config = dict(
    vocab_size=4096,
    attn_scale=0.125,
    bias='all',
    parallel_block=False,
    init_std_down=0.00565,
    lr_head=0.0104,
    max_grad_norm=1.0,
    schedule='cos',
    max_seq_len=256,
    dataset='wikipedia_en',
)
Each number is 128 + 32 x the weight over the matrix's rms, rounded and kept within 0 to 255. Layers, rows and columns count from 0.

# layer 10 attention query, 256x128, rms 0.219, rows 0-10, columns 64-127
[[102 101  69 138 129 106 122 115 132 134 144 102  85 138 123 107 121 151 112 142 101  76 121 155 137 111 106 181 170 133 131 147 131 163 103 169 127 122 127 116 120 135 156 123 142 134 125 108 198 127 143 140 105 150 151 133 128 185  93 116 138  87  95 204]
 [122 104 138 127 157 151 145 108 105 130 151 121 124 150 116 126 143 127 159 160  75 146 126 154 147 115 131 105 176 132  92 129 129  93 128 120 142 129  97 119  91  90 112 187 133 115 155 115 102  91  94 100 125 111 115 112 100 119 115 110 173 177 118 136]
 [136 113 110 138 153 141 111 114 163 155 118 127 103 135 134 176 134 121 137  74 117  85 105 145 169 161 125  90 167 150 126 101 100 136 142 114 111  99 125 116 134  99 158 146 118 102 153 200 121 104 113 155 154 103  56 115 143 113 146 128 117  76 133 127]
 [139 107 163 155 113 130  99 120 133 121 136 114 128 103 123  65 144  91 123 125 156 131 155  95 203 122 164 126 143  73 132 140 114 107 126 153 129 152  78 167 162 162 131  85 180 172  91  75 142 149 122 163  95 155 168 104 135 122  90 129 139 124 115 145]
 [112  95 136 140  88 154 149  82 150 123  81 120 127 144 159  94  78 128 185 160 131 111 234 186 156 132 145 223 130 117 175 136  96 113  66  96  75 165 152 116  95 159 171 134  95 151 122 131 179  56 164 123  56 121 122 176 121 104 171 169 148  91 118 112]
 [166 103 154 143 111 124 125 115  37  78 116 115 147 119 116 119  92 131 143  52 195 112 145 109  89  94 136 215 125 107 116  85 166  93 142  74  47 140 133 101 111 124 146 110  82 126  94  55 124 124  93 105 138  87 132 131 127 139 183 110  96 145 122 119]
 [156  90 131 179 137 143 131 117 102 114 133 122 107 126  89 150 153 163 114  83 155 149 148 165 184 151 148 162  99 140 100  89 156 137  81  92 100 123 129 122 146 188  92 105 147 108 151  83 170 125 175  96  93  99 113 136  96  72 138 135 150 128 153 115]
 [ 95 118 137 120 133 161  75 156  80 117 102  99 117 137 135 109 120 120 105 154 153 159 149 144 152 150 108 149 101 128  73 152  83 175  93 186 117 175 143  68 128 171 139 121 139 139 156 112 138 144  89 124  89 116  96  92 187 108 144 158 136 150 149 147]
 [107 112 147 103 117 115 101 138 129 124  92 109 128  78 121 116  66  97 142  61 169 120 131  90 174  87 132 158  85 125 146 104 129 159 137 106  77 113 138  90 139 128 146 107 128 134 127  95 186 150 111 125 113  78 108 108 161 174 113 120 132 110 184 125]
 [101 125 146 111 136 115 173  43 132 165 138 155 146 138 133  82  66 150 133 162 117 118 151 149 142 146 142 136 108 176 142 141 140 163 100 123 104 120 180 122  53 133 213 144 103 103 172 103 116 117 166 106 160 127 143 124 146 143 137 157  80 132 144 147]
 [124 126 107 143 134 154 132 106  88 152 108 129 142 116 114 145 166 116 125 168 106 146 130 144 120 129 178 133 140 144 182 113 110 138 154 104 127 115 156  95 100 124 116  91  89 139 152 181 130 152 148 154 115 185 134 115  65 148 107 143 114 136 132 124]]
# layer 10 attention key, 256x128, rms 0.204, rows 0-9, columns 64-127
[[137 134 147 148  96  87 152 149 134 128 103 175  89 143 137 176 149 163 130  92 147 138 140 203 145 150 145 126 133 113 150  79 162 149 146 123 124  79 150 143  98 132 152 134 122 150  95  89  87 109  69 117 148 151 163 102 142 120 129 132 182 149 131 120]
 [143 129 111 168 168 152 135 127 128 134 148 164 128 125 146 105 165 157 126 125 153 170 125 166 156  97 194 107 120  94 143 155 174  97 102 128 140 149 105  65 106 133  86 114 152 109  67 160 150  76 180 116  97 185 137 113  71 151 173 126 166 136 132 140]
 [129 101 123 122 167 128  88 137 149  79 141 158 144 131 206 163  92 116 111  97  94 179 201 128  83 123  96 106  94  80 112 107 144 118 110  73 150  67 137  99 159 118 104 124 110 148 114 116 132 117 113 136  64 102 145  97 139 134 128 207 117 156 154 101]
 [152 125 174 139 109 133 160 111 140 165 133 126 147  94 114 147 153 160 100  91  95  92 149 128 132 180 123 134 129 142 113 131 139 138 165 163  64 149 145  98 149 144 167 119 136 113 129 114 128 154 145 104 148 127 147  85  97 196  98 109 124 111 105 138]
 [144 101 171 161  67 123 117 148  95 181 125 199 124 175   8  97 132 135 118 217 180 126 101 139 129 141 111 111  79  91 132  94 173 123 141  88 100  93  95 138  39 119 103 101 101 159 111 120 105  85  99 140 133 107 181 103  90 135 176 144 112 109 246 171]
 [ 99 164 147 163 160 132 178 171 155 141 170 119  89 193  99  89 119 147 116 139  97 102  83 110 114 162  88  92 158 110 193 161  97 140 177 132 101 102 104 124  99 121 171  88 116  72 152 107  63 133 150 105  95  74 166 166 119 133 141 134 156 152 158 106]
 [ 80 124 162 141  76 132 117 116  87 135  98 141 131 156  72 119 129 143 165 179 149 124 107 154 128  95 151 129 164 168  95 175 141 131  85 156 104 115 116  96 107  94 112  96 123 100  98 127 127 133 136 174  97 143 157 115 121 130 145 121 110 165 128  51]
 [131 107 112 126 141  89 115 115 144 158 127 127 192 171  93 121 138 170 149 136  88 129 151 119  64 169 142 122 137 116 162 101 137 154 162 143  75 123 182 118 138 111 151 147 141 101 122 110  86  83 135 105  85 108 169 157 147 105  70 133 126 111  83 111]
 [ 86 179 174 164 137 109 109 128 144 124 110 177 168 143  70 140 134 100 169 221 129  94 129  73 107 189 125 196 132 120 170 100  94 117 134 116 117 153 141 129 131 129 142 123 130 103 100  92 132  99 121 104  92 106 146 143 165 175 178 123 126  99 173 146]
 [ 94  90  84  89 132 155 124 139 125 150 154 133 143 126  69  55 147  99 149 166 176 136 149 152 105 185 151 190 141 113 114  67 170  84 139 106 147 126 174 162  75 150 106 135 127 150 113 112 119  80  60 104  93 102 136 159 140 113 130 121 112  69 161 105]]